config.yaml
n_layer: 11
n_kv_head: 2
d_mlp: 1024
norm_eps: 1e-05
attn_scale: 0.0884
bias: "all"
optimizer: "soap_variant"
beta2: 0.99
seq_len: 512
Each number is 128 + 24 x the weight over its row's rms, rounded and kept within 0 to 255. Layers, rows and columns count from 0. Numbers have three digits each. The size before them is the row's rms in percent of the matrix's.

# v: layer 6 attention value, 256x256, rms 0.0744, rows 72-127, columns 128-191
# o: layer 6 attention output (transposed), 256x256, rms 0.0674, rows 72-127, columns 128-191
# q: layer 6 attention query, 256x256, rms 0.0761, rows 128-171, columns 128-191
# k: layer 6 attention key, 256x256, rms 0.0742, rows 128-171, columns 128-191
v72 115:154129122119113119107123130151112113127146169132124129135080102155125160125092117079097140154157177115104104097101148151104115139139129121151111140125174125121105109115106137149137102109154178
o72 111:109150153140108135101112133129103113087152125122123129131109143129116126146150164184149134158102133104152111137146103122094144121149131155092097120124139142146106120129115097130127114095114148
v73 104:105117129154133096125110173122106115138152162116115168120149122160126098150109110147141117142102157112090164126134157134133163128134109108141155189159131109158127120103103127114128114127067131
o73 100:155116081074106125112109106114096118140138121124131161118119149102115168120105138114131145128156145078174137120119148121151101152145135135057110135149172126123139131145136114144166118172138159
v74 103:169168123142100068102148136119118133130137116113108109117138086098106145150151131170161156149107156113099143126157123157142108144178110126122107155093131119140157119119106101145137095136140145
o74 097:111150150129097114124110139106123160135143140119138138176127137063150135125118172104131149085169126159160152112064126102146113109100112130100129129122101111095097125131140165101096113088160142
v75 099:153153084137144149125104121126112154100135111104144135115131133140136135102114156129156157120112106176135095111145171155161086148149124131163147112082134161111121109111117120107100165191164071
o75 104:161114157147155161109157153115128110137144094152134116123115130111145111116108113146172095124121150145132137152142088069101165172143090096121129123067153115114092159070120126107098083140152102
v76 101:134130136135120113135110148166114131128161125123128150128145113107119116127114128162117133132153121122155133128145101099108047120159152119108113161085098110134164138133148120141171150110150143
o76 103:153120098153131127119096087178130105136090157146093117102150102130095105140154130119107104093183137140126119207158116154129146102076144133145148112149137126116100136120119137083075120122121132
v77 100:142158102132121136137165146128113068140155120098139112150142134189131144118113141115097134093155121132091126141091165139135194137141140079140128149147141132124131102153089122117107124090096104
o77 102:117120104135079082153101082130154146119147094150138122148090128084110152148122075151142119121099105120082152089146166163132093179138143121165158094102084135107099105111143114159135137130152154
v78 106:143115115128122128143123150081140127109134141111143141147095130122119125113115126112103151131118110129118158126128133139126132151113107124110143100112145081156138121102129121167101129148130140
o78 106:136178123130119149110158127136117096101153126151131114114127083133129094135164145108148071170116102105129104121147151132092081159127195147101109138131118133140119174131136153105114137124099129
v79 105:132129146104141167114118128135121081151149149120075107144138135161140151146116099121153097119152126146109089082096144113128104134115114153111137107126120085110128120151079141160160122153142140
o79 098:120104139129103112165130141148141151122106148116117101143122161150119121112047157126158137147093101136110120114138101142116136099157104145140122114128132138107125107119155151152136152084128139
v80 105:131112132115121127153162118107098158156123119116123112168100130123164117124114138113129162105126161138149092128144118132122137116131129131132093103098176120136121124136173116149153115112129136
o80 101:108123151124162113127127130129121097124133172106113125114099078150107126120160152167104085147124165128097128120125115137125136099162131153146157112166115116122115093070133118155087156159097148
v81 103:116128159122120132083151166122118159120138157152120136136143132088067139147092136142137151147140107141119162116133082124099121091133108160131086132114086120055081114097098125147169152135163132
o81 104:131118110114093123105112085165103131113146145145144102154105121089146097139129104112125138088133132138137107127099093110107143121161149143123081098165117124160168118130140082128111117134136141
v82 102:176113128141167121118109112128128117106120109102120130166132134134160070150114155115182110075165133116079108073126169115119140138117111111113132119123136144137087098141098143141155136071133126
o82 102:112111153126132155142176124146073140136135117116106108106173103149119193100099155147156131142116112142177100127131122161092103173129125116129114083117111139079108137111091132132145108132097128
v83 115:208099164150143095138158109146147119138132140116136108145122140122156103142093116096113145133136154107089157102144168128165146099124066140143159121087105171144119112124101165136093184095136123
o83 116:147113182166106156147123137135130180128112114141149121096146113090111133116138137130138134121145092142109079116123124108102095165103156129057128094110143103114160090124114154164146091156112080
v84 099:102138155121089138143134144153149110093125147108130072107133170119087123108128140138067100108124101133106175132130098111119142154095181129112093158146129127133185151143162117141128077128158156
o84 097:105148091113135116126142130141118137092121125111156141126109143138170148155150133112132149130101170103070077098107160133109098145129117060168136123136148122174142130141145151137074174134108127
v85 112:122125121121114121134179154121125175127141101139104134152145075122100135122160108131162145126142172144121092151114104130105122113163175099125155126136133112157121109190104126122150101157155089
o85 112:102143165142159096126104126124094122116103120133149126141114138095095135131116153110100136131165105172107121093172145119170087122140127160169116118131143121107130143095119107147118151111101133
v86 102:153145119178157082099127113129095116125132129138146117158086106104144096154119125180121154133152111108119112135141143102114107141137094077141150152144152161116116127101141142132111142106097137
o86 101:122110065095148167141196122153164130118104121137106141111109143111113148115121153122137111130133172126131145090140123106109135092147122149091137108156098130112119186125068142090109123107107138
v87 105:120089108098160083083138187146096157103112171132105157112128147158088123144096115119117124139120168056097155113107154143118155139132100113146127180085089118097113113138138099163099143112135110
o87 110:126085105111117111116116162151143081117090111185093143133104102099125116122119097141161118138119107154135123166111143114142129127119109151121154118138190167137110127159125148112182093153106105
v88 107:125164154138140102125127151125121138128145105105125100130114121128110118153167164088162125128125122143086113129127133123086133153117155135103147076119106073094111147124131108126124151117149138
o88 106:143141127114156084085117153153118132142182130116149119115112118156141150098124144190126131107155152126149151137160129174134092124118147117145115126130159116093136150140156176109138142112139113
v89 095:128161167131149070147132151111102107107162131090091094138104129167112181124157124099135108102133133172111195147143132163132106131102109114111168106156132128100099111114128124130112124158151148
o89 092:127183106145076141116092091112127119143110153115111140144148128144104122153119083119128155098162116113112128121124148139163093128165142160158131115138117125128182154139091155145146115155142134
v90 102:087121159127147093196111104152151094116102109123125137121117124115083079104133136121177117124092104106141155157131163129109170139109120117099143134135142118100162134097153143164115134118119158
o90 110:156089065137129114141141152154110159132116100142092139125122117144136148143113124163123123132137130091170120104075074141155114117117146146165121139147109126133166111126131107124150121118160112
v91 105:131142114134145143126139148137124158134119101166140129158109051118158090097100152117118138131107125093175136103174114112109135120107120101143157087113132170150124144107149137091130159102125124
o91 103:086116126135133145101128134131140111134141120085103142116107177129087100141172149117113131202160162136131147129138115128119122117125133138124141142131091150106086144108128121156100151109093125
v92 113:115112131122124142155143120118159092135133133138133136098126131080128161103128101120141135108105136149178115142128130134131114130108099128147124084141157171140148139107138142159120103168144118
o92 109:135101155110147119152152133123126142090106135135099134145138131129178106180077139118083157149114159105104151092114107095108135117148123151150140155087093148100138102155159122099114076095112168
v93 108:128122152095156133141125104099134094090149145128105123147111141170131146083145151096134116096141118134080126129096116143151118137132109130104152095122149157106119141143139145131128146111123136
o93 110:098154088148117125083128129161111129172139081142133152116128149139118149129152082148145140091120145106177151135134118101126115112098148141167109132153109139125164129116137137122167141171147127
v94 113:129134113138112115098113143111153152083115132127124146122096081123130130107151095125115142156136154140140131162145192124110179131128147087119109142130113128143078134101155088138096126208135120
o94 122:142136128135095109125194132093173123122106086108121137118101118095127152133133118151157109121147129136106153163140147110143119125156095109165099118116090130162120155125141136105171099123111144
v95 100:130129149159118135127145139133142139120116137100121072104098162106104175118146129182151129185123117130142132137107128109122053114100117122161155143150144115121108145116149163110103163093169127
o95 098:134116110142177155117120102172165118142111176125099151099136151120112116121175100090151096141153169097130168153147147052104124091151166125101089118120168160107137153129103117156093143125171103
v96 108:133122099166142094183167115139147154125134103095152097076144118109119102131180152123124166105106133138159127144150136136163102135146128142175159095089108122125154125113139134109156121157123074
o96 111:159092142164155150070114144123149166113115141115136120108166134113161108134148139109097136133121171157114149123121148127115131139136161136168140113122136151130099150134147131142049099140165106
v97 106:120111127135146118102156105116110140145153135116130111147128105116110180108143085146134139174176127097121126127054095111123152135118145134122171117113121088149101175126134106108091120125164120
o97 116:109155141126110160102071155126136134142147117101099137119116148105106108122084145095120095178098146146129111154188137166125124145120134154115127145119154118122110126079137163126145139111140078
v98 103:115137097106129143108135112130133155125139139139120125137114124104162178152135101127137110143125105156154114123120096166087056117115121138116124109167115140102135145085119121148136112141109128
o98 101:144108064117152108144102106167127134132099137112131128190164125110147144073148082143106136108172099153116157110141122113148160110150086179135142142135083133159130112165094101118132159140125111
v99 105:137102153208146104156145163117148138109117147112117120150153109106131149172150106184134088081159140128122116145127124118119112102086144130127136131127157148158152115114116107126156161165130138
o99 105:152123131095134145100153105167165119094151080090112092101123170089157109099041140114134132141113154125125164128145124104139157094171124120138118139158162116118154108171125146153150123120149097
v100 116:127151141136111126117124141156109106111124112122137108112166112159099138145113117151131098136134171121096112147114122167093116144131130097126111148071140103126096094150119136135156106126139135
o100 113:127123122149134148102087120107123126095118107100132124138102112150099120130130186081132109163148112132101120081138138101130146096104114162147160118132124118104065104139131130129109164126102118
v101 117:126138104071130151129117091140079112100117141160146156154186131158143142103094143124098125139127157096142137118125128121134153175063076122113104135107118102105122122097120146130143144120105149
o101 115:096155135148133139150126164112135137091112118125094122122139111094121155146099144146097162118103109145102110146159131049100171135141149191098172111108124159100140118117161134107098096122106154
v102 102:136108143148183090142096129121132132094177095156091117149117136120175166150187116154152126117151141117153111119079120082090139158090107130101149096160133123175046131101132134095092161142160162
o102 108:130170093140142139060125151110149129158124128144086146093120120153133147103089114185121156141103170129122158134135127098123110121111141150131147141106130118113125122134116175172153104148133124
v103 107:089149164109110144128153097142110121153099148133153110123143116148069125095143154151129143138127138119157120174152124149101134121168150132078180138111125105114147147145105120121119103123159141
o103 110:133112144135132124115108154121128135121185138121149130156121136065140100145147119146146105094143132117144081155132148130113132115121094093169096179179081165109161131125161117129149142074142150
v104 106:159142082170114139090152144108082148128149132171131136131162141120121126137147144163177133129128123113109130177129124110124134112163120088118116157148105150150107143138104161087127147130140115
o104 106:109125131110178106154110114155109138162162128111139135128134114114098184109132156136096144171124127149151153139129139146155158129161106125085110088114132145059068156102162110071188110117117138
v105 102:142138092121121153155127124086119096096137105126100128108098117116099093107123091158111091135097134148160172158107141133147101107148127134167140132149125112127170150103146102123113102126130149
o105 111:142098136169119120137145137117134116112108116103143183127097149149155138082123066098133124148130077139104124105139151158112120145107146140096143132100159151147106192183109158122078152160111104
v106 099:132172108183146135149108136147150161102121137159134134131139107167144123116144122149161103112166119107155114143161118108154113114150143136102113107116063159118115088109122148111086122115147121
o106 105:099147131148092105071112092113118123141149121131121100112108122112096141121169126091165182151124110134075156125114096107109099111119120126112123123165110146105158147090110164148099160112123111
v107 114:151125130149131092141087111181103142122125133156117120126146123111132118123102149151104131125113127059128163142125114075158136131126110120125129154091083126130159106101159111123107132129116133
o107 106:154152068152102154102133130140116102140139140148135165146135117119105089135159099100127119103114128128121135161128110137099120112113146128078169092136156137125107149154114133096135123161136084
v108 101:136135128138086135131068140171146144179110129152117139131136112141129120115139167156143123105145102102158153126122123106143111099127108150133131171118102123133158124136154111123084133145123157
o108 101:171161109151136136114125126104129124103171121144132095097135147138098093105145084101135151142153188109126163143114133091133112054140112106108119133166133115117129131112146171119138136182120073
v109 101:179125110114090166095114095110122071142125139123146139115123125141117082129146070124157130143162138147141128150149134119150100130183143113139134135143126109128120116117102138145113093153095130
o109 094:110102132128099149112126086049120166143153125153076143122152119216166174130100155126154148149107125108148102086113133167085166153104134156113117097156116122133085154095167138103132121136123120
v110 108:112160124115108198109096121117094134149129138154144119129153123141091125063104133171116135153116116102174117123122126130131090114135146149137113154108129121107108099146138146138112127150159180
o110 102:094130091143118101139132165139128128164134111104116141170115091102108143178122133087167084136139145100136139122138121140120139116112152175138136184152103143093140184127079097127098168113129148
v111 101:104113124126135145103120159174151132136134115140120099141120122160156095149130138133120131105156107108162099112088109144111129152119136127148141156120134172134101110150115156084086144137167104
o111 103:116134130105101137103156108097167140148106110126097100073106157142127092120146125129146081167110154162125155085116134149086152112117134113117113141123116099155108134132156123175127143148122153
v112 108:132097121144126155154108145107149133085116126128133119105117140105125104117175110121146094099153136136160121179126145144146157103181138127105129125099128065122104090178116075148118083133146108
o112 114:127122137136140116093104094118146127129146059105138097126120107126126103119119146121185135122110145130148120131089123141117145118111162126143125171147070181124116153130148137132102160160105133
v113 114:101140088126106167096161142103133094150115139145121155120139137097132103119139155117175162106142140188137123132106169135121143135176146074109119115193131133118118121154137139116173118105135108
o113 108:123142133150122066167142152101108148110099111132132142129115111181130152129087133153110154109119087117127103113126122163131149121138121119128115141138141144133073124135110098117102122113111161
v114 109:150180175148150116132117115154131128134144110093164103146125112171130171149163137114132087102148141136096087126130167147133131146101110088113154099098150129149105127139116132104126141117125153
o114 109:114132139109105144124155130117146098110132137120094089130114124089170131096131138133157190156132152181093131110111161151126130124151131115156142129133103116131097162132147158136152124079120139
v115 110:123139098122105127142131093142107109136109147138100080090126160154126125126138133135076128136115120111154155131106108139111140145174118116148117159123133146129111156142122134124119087098114172
o115 103:085136085149131092118100116103110116153107141073131182160164116111103187109179067158132157131122123144081149155115156138103132156100120140129139148126113097180145142132163102120138111179156148
v116 097:161149159133138117148136114154149176181131095122100111154163114137125149170176187128147140129144116116083136115147116153134108131108139156102152093126098107136117137206154100132179128134159084
o116 099:135091171147092155145156135167131093146138148160164130059155158090103082112128108129154121097149169168169123168140138162134097104147130086140151137089134146087118137114120186122117124147142136
v117 103:156128084141134139109130115152177145141096127156093130148121149114136125118201130128129146111121122093149148107142137157132108110143127144108147149169155176139169153150133106141080130093119144
o117 104:120109145148124093096148146112117139122136068120131115112165116154100100137130123106135087117115126115158156129122127129099144132132153114136137129130067110124121158140118167149133113139089117
v118 106:106094139124097096155122153110133139127118141139109180131181124135143119122096153134098139100094204109110112126174116120126178141120127133109113117136145108127132138120119097117149144123144088
o118 103:102152121126114119087163140146115139087129128153129130091146160149112129157152118149147136088158090128124120135125128121148160095187160130107130121115123108073113116098156146116130139139124125
v119 111:128128104119096133144144198157147119121113176138121110154129145150100127096100088117137171148156119102145143095123129147137131131111156180126081156107115158129179100138120103142099098139160091
o119 108:162115117141121096135106127117104130117128124115144081109103128096161138137112084124155095137159128125090114148108119100115126119139118147123162130125124149106140176098134068138138141138151109
v120 105:124121107152084158155113131103148153107128170118119143111140089118169164079127089152115137177113081111151147168108164098134188132104144142133123153142130109144137152108152114152078093134123106
o120 104:080105156095092127147134150154123116112140145109138107140108122115091123147159089106130093133134131115091141134111144088099098137172101157123130133160113137132122116125093118118189127108116158
v121 107:148107134135149177120103133136141123136171150089116147161119103148119134165107135100113096136128150124088131101127151137132155149110142132105131140134106108119143126124155083132115072097130141
o121 099:119133130105116087132156126163118083148134149154160116123113166127127123156127127186129125151153136099117112167124086120111073154141119141118157112091148125140099123156112108115127141121091032
v122 099:118100133094075130106152165143121122137101158154132122127156106107110091138157105160129170110122138128097128157141098108103095124157155120148111141116133157148186103169121161158140130117117135
o122 096:122097126134122134170144078131111129125129164111102145092164128126120135121130163116130121146152094113184083108090126105140123122118103136148129096153131097106157122126125123084085130100087125
v123 108:101144160165156100167157114112151142136134082127160151116129104111130133086145184133139165109122150136127148145135134096132150155125123108123172083135134094170150162121136118159126154137130120
o123 108:128140136096118135121118151140098130106139114160142128161115121145123160127110121145114134142102135136105141122144124139141075113140138136187116144144162181134160130141132153138096161147132126
v124 098:146129092114098118135124127145081077127096141152150109151115147145102103122086139093151144123130146122082111114133123107144159120142090113151118132112113153128133142136114154108168121106071119
o124 094:142115136151122132152113136108130142129131163110121161120145115150147166111138143155141144143113118132089113118141143125114144120130110142109136118145120148134116078099130085128127148161067126
v125 109:138112138092092142121121152173134146125081111148128121115154111142114123118139128147168124175141142129130120163177179136104120146146149127149121123132170143130127144123169142134132102135129078
o125 099:129081125159151118147125114119149149116131177129085116098144112130131150185144139112139095181163149142166104084118125126135117094083130114092133108120109141091103125148104137103102138120101110
v126 100:157132120162133106115119091094135101136134134131158112146095111095152119103122138160134109088091136146144108143121127153130111144106102127159144116150153166143077116086139145155096152184101154
o126 107:116142108151119138168151130126140150083127134125148115178122089145164170130170111129117146176127152095169183079168125111122116125148171099093114151103066123083134156131111148129115118120141142
v127 110:106141117136143135178143111119126154143132142120152116134131124139170154149123159115104146110116120128160138147170122183158140105140093115118139132128115114170105150113086123114150137137126150
o127 113:147112145100118109104133142103105097152129114128110163158151137118112118107178064201123151103136133129122113128081132134141118183142156184117128075152166131112119156126146113129142140093086123
q128 110:140128138131121115154119115166126149114129164210148127166118141183129151121126155176143138142132144129125142165086097135124113137140150143104120116099174139100135079111116108164172095127131164
k128 116:120102142134109125155182143107133158094176131114119131090135156159134137125107140115129087147116160193158123133139122137092109160152129101097102135114102139124105109123118139167159126125165110
q129 106:108127103108104110141106128167085127110132132156125107129144147151089142135067116135117139143140127107128144122155118140123118125123089123155108170140061136175176138167140101131126151129162148
k129 109:103151148132106132096163129130101135123115096106135133096100101141116136118092117133117109157073151129136119111094112148135174135096079099104175136136130141139155103109120156107160109135146103
q130 109:115112111135114122136185106109147148123105104175119110135117112187140109135125134121137108113156103117132128117093131089119145113140070134105165122110122170110119160154130108129117149143111115
k130 109:118136128092134133142167151143098122109095120111142149146141113132124154152163155090121097113134099133151088177159129153111136132095164104138161128136137099143136169138153162089079143185160131
q131 117:140128125106111131083104178158126094132110144117158137094151138142121152099147103102128134126106097095112155100122137116123143112137144167122160129126126181107122174124128115149102153150127110
k131 106:110072097163116095114110122176135114136162128134115114115167141086131138106138151123146138064145106132083134162115132143135096114194134099142137157117146097111152167151161125147136175161135108
q132 105:134137125139106118124116114128074140134103165115091140141129134141126174103111093124142121095102158156142159108140167127151106105153095125163126156091150134119140177140127145104158095120100081
k132 104:086143107146173114083119160109102125131145145155149082162081143160134117108154161127101107177155105131142104136102123168138075162067107103155142109087140132134115098116091115109134099142112115
q133 108:149108132139109144157107112156127136152112114118106148135145122118151105123137127133159135127186158129089139152110154144193112129168098120114146179104150119102100106139112129134129103090115118
k133 108:125131142129097113120116132107168132150166135142108122124151106146117114133173106169149131142132142150148142154131140138136107145101112133097138155116146163087130115164094124106151105068155100
q134 099:140110078140110111169168091124132130136134114149123106146120111165112139120063124119098118105116121133148144091163155107154115121134134106161134125099097122115123155172123147135130098135151118
k134 106:108113171156142100135164178152120126135111105143158104148085151118135156144114100156133087152137108121135168049086151162144114124110121125113123095057134131163137159127132136125129129155143183
q135 105:126129139149127127123174125129101142125126122078104150111109123147141097104175134132141101109159117161197095109155085107147141090135143105110102116161123115130107121139126160126147124113131125
k135 105:168180102120088151113157135135113116165164071135160135141089101101123091136152122162116117154147099125134184122096108170138143128090115137136081135113106124113098138157118144115132112150095134
q136 111:162121139120127128150101117089153132099141174172107118149121119144103117127180128090123148163088093128126148128125137104089140103130163109119121110086175122133090174127146140082117119160136067
k136 113:123065136112131136149101142102090130101100123088093125125180120142175128139130156140129162148146147127137141142149141116115124136152154138066110126091150137135124152105120121131108124092142081
q137 114:101104089167109115139079158157113149113129097135128142132132159096116139092096126119123147124114101122175095142121131120116132134149125104102115133165123154147132157077112123092098134143122113
k137 116:101136158110091164147122121148164147128136096129120169145159090135080142099098098114130127100156135148150139165100112121121120115107119125133125119134109123125143124123117098105159138124139095
q138 118:141165119109163119115165151125078135175113153123158095105114122142123107150150114164128109171067110140129133116145084150102151156158157104106077131113147141151116144154137131154110139193165172
k138 115:138105145115098138139126116132112164122159115132086152135138146128164137111135121144121105120107131136138138111113134164125143146184140119123107146115098104059099148126153136121145145130109129
q139 115:104087130133132167104144133135164108137130118085139102077119092110143131125126122124186156154139117102117189151158114131139127111155131126121130135133131157127089097118137123113128119078104107
k139 114:106121125126164093144162117122175128121166129144128129115132120138111117154164133141166143120135122111152101120145112128137083128151119110123146122172146149118148122139099097120117082139143099
q140 103:101195138122151127190119113088117109171141149113097172093139141060110100109140105091111134119134181110128152161134132116093118083119134098154155143160175070134123082138111121077139131122108179
k140 098:137141124157213128082153150156136105155085161117130148137101077099166108168138074144139099164143135102120140124132121114133161112093106162160156117104151131130109120102109098116132089124088147
q141 113:158080140128146118139162105098119174146105110096146113126131143096113116140152095114144133165136102156120089142119123111133138104170147104076178081124137156139153134139112115111080165142125122
k141 120:137140116152088142138118121139151118109111114144098111190150121096130142161140095098123175089176121155121090153140177122093151150144127099137159114132156132144133139133104140162090107141167143
q142 103:089126121120141141115116126106104096153091145120177108157149109137113098164096112117101151127135141132132124127101133084115113166118137126161170131146155096092161086128136128136076162100136138
k142 105:139156095104161117134113092156134112105089168117149142158192111110119160122158151116118124103127110120116115131131149141150120168135171150154149183124140116086123155116139093111091185144161130
q143 099:120118122141135171162109117116133099140107113140117140130140159156121122119140146149114192103131130062111105160159114085152130126116158155143106170125108110125110096120109083121147115119134139
k143 105:150120156125121153159128105090142120119119115139150098079146091099117129141128093120131095130165125144125178100141090084120143140150121095120134161160084129144148140184112125191136096089133162
q144 110:110160108171099145157157121085119097130183079166124107068134114107089108145123142131115123079118095146139195120136165126153159129149141163104120118143137138134108131117109145120124139119105117
k144 107:107110118086086165176130145151107108118152092116100128110142135118144075152129101156146125133140148148160156135123112114138124101146134160141070115120116130148107148095155135119124151151138138
q145 119:112112115123150132141110126102110095159111120073128122123095111091089070148150152151156173132113154071114122150158126101156116121089172122202116180082154121149129129128128100141116153114128121
k145 117:169121131156206115101101123099103135136124167122154127137154109066153074101154164140121109134111098120128131066116124128154113153161166122125170167152115130115127144136148082124107104128138146
q146 116:093125119127126112131150142137130112138112155122115104114144133158104166111105121160102130117140138114131141164104122152172103127162151114155153135094112106183210121150114156149135120123125135
k146 113:104122135105164123104114158121144135142126170143147121115101163150116157134120108151102137191095112132128158129105091116188116166072082150164148117147138122137174106137096113120187104105119126
q147 107:077185134094120162104090122122114129135115141134108180114119164084104122083188103113113093177207170134138163133108133122141095121122137109127126170131157110127125136154117126139132086133077126
k147 108:151109115138111134100122142122090125145116124092139145113110145116166079133104129162118090146117110097129193120159115155156136123096085134111131110116161098125160114157137108145176111126111147
q148 100:124150112100124151139105120129126167136138129144107143145155109141154118142075121116115157118138117145129134131135112100127133105108076112127118093159144126131133098103125104067151122156139119
k148 104:131151130114105130109128149117171113117110139107159148125115104152095123126129098127137118149124138122144108168134117154093140080078122134106171083112123150133131112081126118093150097170150117
q149 105:150132106158119107105135122153134167119164136203078117121075132117101150107101125150107093168098098165140082130140118098126124118131159102081128157158095105143132108123141142128117135152151151
k149 099:100110107134143171126118107153135128131118114139150166123091125104134127136097156158115117163131118126136188125087133135172154111090126141156140107147134147152142149110108117122140140141103164
q150 094:150159076151160143112111163143129148140171111122132099149129084126135112146103155139166129127154134094117141142119117163149106120130122135157063128127150144081133086098130095132160128106113135
k150 098:150159110134159108111083163138142088152115122131160151157081106118116109115175115133118111123131130115101165136113139187140125098094148164136147097112145172135133151109153092114162158151114139
q151 109:089119130117144133099133089090091148138092169157119109118102102147132143126163135121165120159147134152175147115108073132099095119142106121107122114127188171138150151144105078116168132143147145
k151 112:117132123138086083146123146130115151121179138133153157130120106140135138148129101106110099117122111145137079138135129153085071139174159080123131130130086095113143124143127145095117135142132134
q152 106:133139113121114116154185149119151124126109092097129120113112101175136133112119119113179101075148109090172156143123138121136136109137109137125137136147125138128102136150155099113157135169129156
k152 109:116129183151151084181172181098110137103129141135134132163142138147137158117173064090131117133175093148133097126109142125133083120113185099129142139132105112125130155134116164140121117136123133
q153 102:145101138160115110114145148149146123096140132116119124086137111146092145096134137144167143116114102099129133114143113166210124103164141150169135118082105166148146132146122138145097130095130106
k153 099:109116148107104087148186146156153195110170121126079108112131138142117124091145131142139108128164137082127131115134103128151123159144111103092095186142117147125141136157144102128103110129118095
q154 113:139163095091115148139093129135121105126178070113153141136130135112118120103139114132135087156106146132129120103123134118107138187126133150118136141128124124145113114137133132126075129151107140
k154 114:152119091171095122131088096136103101133110160092107164145158126133117140119126110113150159148157131163127110119140109132104125134167147173133102142095130135104101123111137142151130108117147125
q155 091:099139124157097144129096138133131116120080096170122137151169092102133112155140131094109145080161132118164136112121131098147100121131141150141127134136140134108148094091118067119146124130142111
k155 088:128127172098088128182138134101102149111144107107108111099170123147130124095140094097151123117164155163133097123160138089080110127184150124078112151126112114131145131146116175125114141111131126
q156 094:135166126110102138167135139122146132115154144202159140138156089125151124152113121122118113133129128159126168087133129128126125117143119094108138102128195153140118108128151101107138118133178124
k156 098:123107159133084109178157148114126188121163138108082112157159133161143137108152085128143138111136151129122091117169133127096118111160153110038110146097127131089125141106153146103112147131163111
q157 105:133129142163111124130126120119117142122161094161106127174124140107114151139105148149119147073056131171123130139184156120156127147124144151162119113108098110126155179139147146147092083167115064
k157 106:124141167129096128117100148113120118133110121144113130112110111143127119095138135132171170141111114193127090121116127156113112128119112106120109095085075174152116083085129126119127164145128115
q158 108:116164142093151140129145124064115120186117095122182095113125144116129095140126091134096149117107140137136140128132118161127135164111137133131118105147108087144182113118165116155081173140131182
k158 111:132114126122169130125088123115104095117097148131124129108161115117156096144135096120110164138150130151132141100148148115129164148167170141179154159187124095111160161151142102135078105150108165
q159 100:154143143074131152153145105110129109105130116114158098153057123084109135111098114152132100143190132115111085121076126112091135145115140094124119123111097121101098143160142156112135158115140162
k159 095:105121097160161132085106133100138066156094123147151120175103140132108136154140170168111170135107116122139129134096148137156157098059159149179139089154128129130120139094145091104164149116123182
q160 103:150116141132105125122149132115156140159152161100161148091145121178162098111181134138175101137131085134181146135107106137106081146146137175110141110105141153104121181156142076160114156167129132
k160 106:130121151164109103166138150121119146144126161109134144169158134139173140102159138126123098104136118114112115119119133153099102131170178076106133132144113116124117154130153145147113140120114112
q161 104:137098082102113161125131125116139151148072130128166134148145092096135132119107102092121113175160134132135138101104106085113098116124131074123136139120117127137115170171164119156111129167133169
k161 108:113124127183123114140137123100141146106160120130149113117130132120147151129098112128089092115109122140148128058156146159104126144153143061108143135124111070136158106138137184129169114138145163
q162 108:134128130136110167188089108131120095110150144091112153134172117094137111143099137102144110169098146120099121086122122133105120128086148097147141144137129101139138126076138134100121156123117139
k162 100:121193063183166150097140068149126118134112158154111114138122132103132115113122170114105114135126111103117138098098125123145169130104095164165173138135132109141081104111133115111123135111122109
q163 096:096143110101145128135160119095125110193098147094152111101109088154092183107129119151085139112143122085078157154131166143112122099181137094136086137145127157145127114177130162124149095122105143
k163 093:115090129144149112130105127120155073139166164171154102143089152102093151155133125140092138130139108108112155140102159104148123118083149128171129131116141106135164142121119104140161114130136161
q164 105:134129121126089151132146145125120160143107099072165145102143117166123097129141144126145107097129113118216174104146118134120127143130099131122140103110114152113159156101108109118120120153129111
k164 105:138125156143152105132171160125149168102142085138133157129128110145149067142152107109109081111143142145162143092121109156147105174149133121099115124126109136125114164126141117102089110125127107
q165 111:127117135100132141111169118129130129126086137065129125129113165137123096141120104123147127116176105120153092128093079100123125103114145088103134123111142126104113184101121133084113141161144113
k165 107:142169161108124159101177135142162133094121097169132135163151129108116165137127095128118121107140102156144106128112125121149118119143110110116143125163091122139110146158106149114116132120122125
q166 114:151140106157116150153139105153127147133133137143159112165080120121153100161158113148105084091186138115142109129100107138123108131126132135090108096134134103113105120131118106138146160166133160
k166 118:156107140088152126182116152098137148107132115126162129142163147124112120156140135127094087126139158170141125081150158110123134117169170100102107154173108141147156168140112134139108131129158155
q167 100:171112125173090149101162166130129126110148094081127116143145105092140136160125147112110114126129102107134101128093142155115125097108133138159126124140108155130116168127140155129152143109146123
k167 104:121132115149135137092089114129133171157122112109116122170134152149150125150149122171122206144095118072145153131116136119155153112122128133121098082121161136121171153082146106091139138167130116
q168 112:137184118112105163123131129135116085132089118118128129139123129132078155104151091129074114081136150094135126122151139103109108139142129125127140184083123121131104111180151174136092162139101144
k168 116:079097137120167140096097100139110078145088157139152143130119105114101124115171127155145107130154112183123142114115132164121109113123108168150146165103121126116112140149101132125144138109170138
q169 110:165154117076143100159166124112141147149160168141137096127089129159145118114101121102166101132087114143142173145129134114127135152144142095100129094105134123129113171131150101148120098160170145
k169 110:119134177162162078168151197116117151115142132143122125140133164148174158116139114142138143167127136119135085100131140113124128134150166130095128088109137138085104165083111135139123111141133139
q170 107:119165130107115149136078150146136118142151152161135132124151131113137131146081145113103152106133155143122131122171141121175121091129117117149075152077168129146087084132151146125142085114133106
k170 099:166090172122107099127140133125131123115170122146140117107134141129167103089148136170135126137148135164107120089162134111128115093184134123091138162075111126104143107175108116099121133158151057
q171 103:132166138127086107150165113107168129107131147147149138129103109111146095096132150153162107131133154142163139140140148166101110101141138090166124114114143124094107123120128170154143094113172153
k171 111:146118182148180111173163172132137173133153154115091099148150138130141127154138077108128117154175152124126103099102128117152116117105131129108120157130144082120087151107158159157115122121068137